Each number is 50 + 12 x the weight over its row's rms, rounded and kept within 0 to 99. Layers, rows and columns count from 0. The size before them is the row's rms in percent of the matrix's.

# v: layer 2 attention value, 96x64, rms 0.123, rows 43-53, columns 0-63
# o: layer 2 attention output (transposed), 96x64, rms 0.174, rows 43-52, columns 0-63
v43 128:65 57 50 70 41 47 48 57 55 36 61 63 64 50 58 60 37 48 60 45 64 74 43 50 50 43 31 46 51 43 38 55 41 45 37 64 66 41 38 38 28 29 59 33 51 39 33 36 41 61 49 43 51 40 57 49 73 34 60 73 67 76 56 44
o43 122:51 31 34 28 60 61 39 30 58 63 43 54 40 61 48 43 69 36 45 30 54 47 51 28 60 70 46 48 40 52 52 67 58 66 59 52 36 64 68 64 63 49 79 50 42 52 55 63 50 54 47 61 44 50 45 43 56 62 34 41 37 44 24 40
v44 096:50 45 67 56 40 60 47 48 53 37 54 66 53 80 62 59 66 40 54 45 55 60 42 64 52 15 45 60 49 34 34 49 47 56 41 31 51 49 42 55 62 53 64 57 52 26 60 67 55 58 54 44 51 28 68 42 22 58 45 39 51 38 67 38
o44 103:46 53 51 24 67 54 65 69 46 62 49 42 37 39 38 43 44 43 49 55 61 30 50 33 41 63 67 56 58 81 39 38 61 69 69 54 53 39 51 56 47 49 31 57 24 42 43 28 42 45 48 59 59 75 54 43 50 58 50 50 60 36 42 63
v45 121:46 53 57 69 65 37 55 45 56 73 44 49 32 51 53 42 53 30 49 60 55 72 23 53 49 40 50 52 57 43 30 37 39 68 45 44 29 54 53 70 51 66 45 64 54 19 46 61 56 55 48 49 58 36 58 56 60 60 50 65 46 21 44 41
o45 127:53 51 44 37 54 41 42 86 36 58 63 34 55 45 47 62 58 56 60 61 53 38 40 41 53 60 50 51 45 62 61 36 59 44 61 43 94 47 49 44 51 44 51 26 20 44 50 53 44 55 43 56 31 50 54 41 44 59 43 45 64 71 56 39
v46 103:28 34 50 59 40 52 34 59 48 51 63 37 52 57 65 60 44 49 35 61 62 61 79 30 65 41 43 59 20 65 50 36 44 46 46 35 65 57 56 58 63 32 63 67 60 40 63 43 41 56 57 45 66 33 48 40 36 64 37 45 55 46 44 54
o46 104:54 52 61 55 61 43 65 63 44 50 40 49 45 42 24 39 60 53 44 28 41 32 65 35 49 68 57 49 68 47 28 66 61 69 59 44 40 51 62 54 37 64 32 70 38 44 42 47 55 35 76 52 52 63 45 34 47 50 64 31 36 48 64 56
v47 121:42 52 30 49 57 48 27 41 42 41 48 53 57 69 38 46 47 46 46 42 42 53 56 56 62 60 72 39 33 29 64 38 54 50 52 43 47 34 59 58 60 57 45 24 77 72 68 38 46 57 47 67 49 63 49 50 45 79 41 31 61 46 38 43
o47 128:58 43 72 65 43 43 67 34 55 56 50 56 56 40 43 60 45 64 58 57 49 64 63 42 43 42 45 62 69 64 43 61 50 50 49 49 43 48 50 43 34 55 41 79 28 31 34 54 47 15 33 56 63 36 36 56 49 40 54 44 37 44 70 63
v48 092:66 29 45 48 43 46 69 61 60 42 59 65 49 72 58 29 38 44 68 45 40 38 34 47 16 50 55 45 55 55 35 67 54 57 65 78 48 51 48 53 58 47 50 38 41 42 63 62 68 52 52 47 47 57 46 35 42 57 56 37 23 49 61 57
o48 101:54 59 52 40 59 47 40 47 31 43 31 37 37 53 54 46 59 44 34 64 75 51 59 61 43 49 41 57 43 41 56 39 41 42 52 30 45 55 58 52 57 56 54 45 55 61 59 53 27 83 28 51 76 57 72 59 40 29 56 61 54 33 41 66
v49 073:43 55 83 63 61 49 47 49 33 74 44 47 29 52 38 60 65 61 50 31 63 32 28 67 52 48 36 48 48 71 54 52 41 52 55 31 37 48 50 48 47 62 53 78 52 64 47 51 56 63 53 38 56 42 30 54 39 38 47 35 50 51 35 60
o49 069:46 62 63 37 40 42 58 55 54 41 63 54 65 50 59 47 38 53 60 57 43 48 38 51 57 51 60 55 57 30 33 47 54 52 65 70 45 35 35 50 56 37 49 28 40 37 53 41 62 55 51 59 16 31 66 49 69 60 66 63 67 62 50 20
v50 104:77 59 54 47 64 59 58 50 42 52 35 61 34 29 57 63 61 58 60 56 35 55 53 43 71 57 42 43 44 62 57 03 45 34 51 42 54 45 59 44 49 46 65 59 71 54 36 61 37 54 57 39 64 37 49 48 46 42 68 37 53 39 52 42
o50 109:15 54 45 51 48 45 43 49 58 40 64 46 55 45 43 56 39 49 47 55 56 32 43 36 48 57 70 53 54 49 36 81 57 64 41 58 59 52 29 40 44 66 40 60 62 40 41 51 97 44 40 45 41 56 38 53 46 50 60 47 49 69 50 48
v51 121:51 52 31 63 64 43 43 38 35 50 52 32 62 31 62 61 65 57 55 55 36 48 11 51 50 48 54 60 55 48 48 50 33 56 64 45 46 58 54 23 43 31 47 67 59 64 33 57 53 68 70 49 37 46 57 39 63 51 49 49 56 28 59 62
o51 122:44 55 39 44 42 61 52 60 50 58 43 52 62 49 35 49 44 51 54 21 57 44 62 50 49 55 48 32 64 39 52 65 51 57 35 52 70 44 65 75 57 58 56 33 57 35 74 40 52 19 32 57 67 51 53 60 46 34 49 51 67 60 22 41
v52 110:31 49 45 61 49 48 49 61 50 43 44 66 43 79 57 57 44 63 41 24 55 60 63 66 45 30 37 52 45 65 33 42 58 56 39 51 60 50 44 74 74 57 44 39 65 42 55 56 45 58 36 40 66 74 31 47 52 73 62 55 49 51 37 50
o52 112:61 37 67 37 58 41 54 42 51 62 55 43 48 42 53 35 64 41 32 65 58 58 62 34 53 65 66 68 32 45 55 54 39 57 53 35 42 37 38 31 45 39 56 72 34 43 42 53 42 57 68 56 46 32 73 40 37 59 62 42 49 51 76 70
v53 097:46 37 63 63 55 56 47 39 27 35 41 41 57 52 57 60 48 66 47 60 42 50 56 46 42 60 59 66 50 43 34 32 56 58 38 48 54 40 33 49 46 42 60 39 43 40 49 62 41 47 53 62 54 61 63 57 35 31 61 73 81 80 23 54